Weights of a small transformer language model.
Size: 9 layers, 4 heads of 32, vocabulary 8192.
Architecture: learned and rotary positions, biases.
Training: a variant of Adam for these matrices, 185M tokens, 11292 steps.
Each number is 128 + 32 x the weight over its row's rms, rounded and kept within 0 to 255. Layers, rows and columns count from 0. Numbers have three digits each. The size before them is the row's rms in percent of the matrix's.

# layer 4 MLP up, 512x128, rms 0.0726, rows 469-479, columns 0-127
171:150187100087140076124184119132100130049148043138125150109111190120128114167133142083154127096139115134158109056144157109133140113110122134124183149113149157134083113100127119187146088114112105163120081139088096209125179116150137104085105158113178095204117144145120096065084114087121114127159131116118126099169150091134108139126135156151172142096186100176091154096182141166187107156102
012:112082168114127107143115125115070160092159063123128112138146130106113095142104127136077093168155191106145098134108114104122065085113110199130143144136136103116115067105167105089078144148042107107083178099134143121117043122149115120104161146061171106098110108107082086082149162103107104127103143069117088096116143114119091114084146166137120105098100178103111153189103189130122066140092
009:117124150122128121167122060116140091088137123123074147083143152104132104124103104148113135127113146129122077085119134138133100134088109117156143068118100121159138151134126090077101083093093067083139137113078153069109186108095082151033122132069062095118146117132110170143160121113104077085142131095148125140149140109082089105096097137125120127142165203072123244111144101129123102079084
010:159079168122130099156123150134087162097113094131094147202129084112100070190115167108146141133132219093127154121137158122118073098129089153173119132132127110157209149076149109120128096120109085110145191094089130118112090121153143115114151120100109107105073148158124072071145167092174098133122137188120106087141118149167122089101160144155176174213155155108147149119140184108163096103096
132:121133131147086102142197115121097189101111133117080124123109145112108051171141113129104142106051129167147083074169131118100098072162050150137118103186145155152139129123146146145122077088107095096113155130096121166121112170135146117142067156074071166145083111117110123059149166133151145116088166179161106154132120168179165128179174155172135111165169142132102204130148100103144157147130
010:140075165071142138139127193093112094163141117121159104180144049120139108161091102114188142173096189103141132156126120123120112091076126179163147146102150084173174132089151175097100138102110128110139149020114160100139026128151123179143180168079155104105153108142110053099126131139116093101115101089113091115107164094159113145110129119109140122119105153153128154088120161108162160122113
170:146167186112107091136133108100129148117153113166117102162089127129160039094080151103142110124101167178139091076133114128174070038187106094141146135083112134134109180144095108100147110128129076139096123115126133171168130161079229140120116117154152156156093131116072098125102178182128131157120147173149133079129164132183134118146108147139142150131190155104102130077094135128190078115121
012:130163156130095078138160094143112162141156096080046114156167121129107075163129176133135146129170094123124128133116153099144083119178075078069128122172126166098114106065116127089114076046112087109089141170106138134049102126140181101076111047138077143103085148108117099094147159144156142107100154096129113096162116160132180135132090127097129130164193137126086087141155142133109085150121
010:151162184138092118192149132183117161131148099138122125151132112143129096166155191142123108140201182128135176160184130122159131146176120142141156137165146173130107091141139122146148134125111136133106195207108131148114117118158186129117144083162098155147104179115145154121141150121197124156135202180115116101196157140145208168152119174153147157175146139161131113178163158151147061191149
013:102131195113120082155131097122095147088176081128094104149140103117121086154099132137061100149137156101139104149148123097118081108136080165114152124145103105111124082108136115051131114072065096087081112137106140104058081082157137120056147115088122139104127119074114102097142164120116065132083148065096085122129124110116108104074104186111091125143129160116107123193129163138091033112116
008:156087124138123094152161075155142105072150143110063168148098160144111098151137100110119182109130174114104130074091173150115111128106123075177111077133127092136192182127143075114121088133080055120152137143117124079126186141093139152081106125045085130128097159137107128092170174129146111124117182150148138099163107160111141094102181118138147131193193183135112185117133157128099103072112
# layer 4 MLP down (transposed), 512x128, rms 0.0529, rows 469-479, columns 0-127
153:130115123123122135146087105079183118193127160129158103157152076117086085089132134153119062100166146133107144224148144108108166116150128128081106109157120126112148181176127111066120131131114117071154155111153160074101140165101147100168114078126103166078166108127131144161192129184188134161116136196079138170087121148088151135129138110117106048107159117117130071127096145148103162108189
009:155147049119125110121195103126204111169053197082087112102126132129087142078177089124127142080106114103086113086118099139145140126138094106084143126120131084119147172120141115103149076116173109115127117077166145134115178164113140090145093051083128175169107143125133130156099157134140112105126114147133129135101143139161169112141045088134155068123148101172071084130118081084121095077156
008:141062181133134108068087152139092171149114077132158085134097085131115085098140183164132105136172124114127143128060169114075150053076108125140108099104090138067107110126086166156137128163122111094109091154155040104092095079148132128164123128113132093102108081124105091067077064138137129145145105118147130070086135094130126099127097084056107132124079107106163094122078113124134139120149
009:146124093161141167148160100153124137156074149106196101107086138110119126102159089134112113090132138159126171079103064105136169116205133143140124187159120173105141139163118155078132133145160157143112172115143203150141151158138123133113075093071121206202173145075083115134108175106154162120113134133183152139113129146128161112091108074169085026091125114171109125158125122114141093130124
134:116106133203195107104110151136125075159149161097154130138070146124170147127039120121137151109117124123109116200078115076184144088150200144153116204079095128118133120136101132071130142124097128190170116146143147080112099130112134114104187130188150140111178149156152100175097143133090144137152124072114097120121156120136134184074134161101069088107127136143142129085073152128105112088169
009:104166037143105109152159071129214121128096148084106142096145127112099160098150145147102127016115134181076100084135105075126142156157110113099102161129154165142117176173152120104126105155157140139135117092111176130111149178074169090136049095138106207137091148113120166143115201093137136109113111144139121148117125163081114091108121112180165079107148113152134146154120111101117102099135
199:112120147135151163115071147146141135195074099121087139100099164101153208071139073080164144093111088077185131158171149165091159176118156087085094134157149144124096117088138148120122172140123209140113128181160125064141122122149118167107125173117104100119191148153146142138135106134100132144145098130158083154141094155139180156083093164093119135176042162100109098104118083123091114152135
008:147113168116178151168134137098065130134109150147140149130129167157183144138126092151136097117126161083178151136145084191155118122129163156215165119153097095148093079102138099193130187144122176152103146153150142140155122105149123166150115163124180077213215114151099129128160118155109092158131160121152093164108085132170093125115188183156156172102145155122206118152119162112101153143121
007:152125133091139152119154145083099118150086153078137169162157158123148147129158104172126112151096106091167172069125042153150123124135189122161162145175134119147149102084117109115120206174136133144135153084140151144151146080121099131128097154075200094211226119130080091150147143097143118118120179096118105172153088109226121130117112161147157128092144103159148105155110158110102147133143
009:207122089111169131233146143099140132200089182096146114133165145122174133134154105152131134102147092139173158113119086159138135091109120129149149085122130144150131148121120139160145174171185154171144168114137088129154224133123133149172078131136188144190119108193158138126139108152174158153154157164136128125121122146209145129141114141132195090126154091133167072142091138125143130118192
008:168096164138150130111129121141052179145091081161162080154093096107148069077119145166132094139131140113111194104065088143130148064125109161139116137092073124086123094097079175151199154131177171086126145147117110143107110101200066150142111101121125111162107091091096105080082089142152156152133103142149110097108140143132148106101068089152055105111088108131140109099077106121123107112088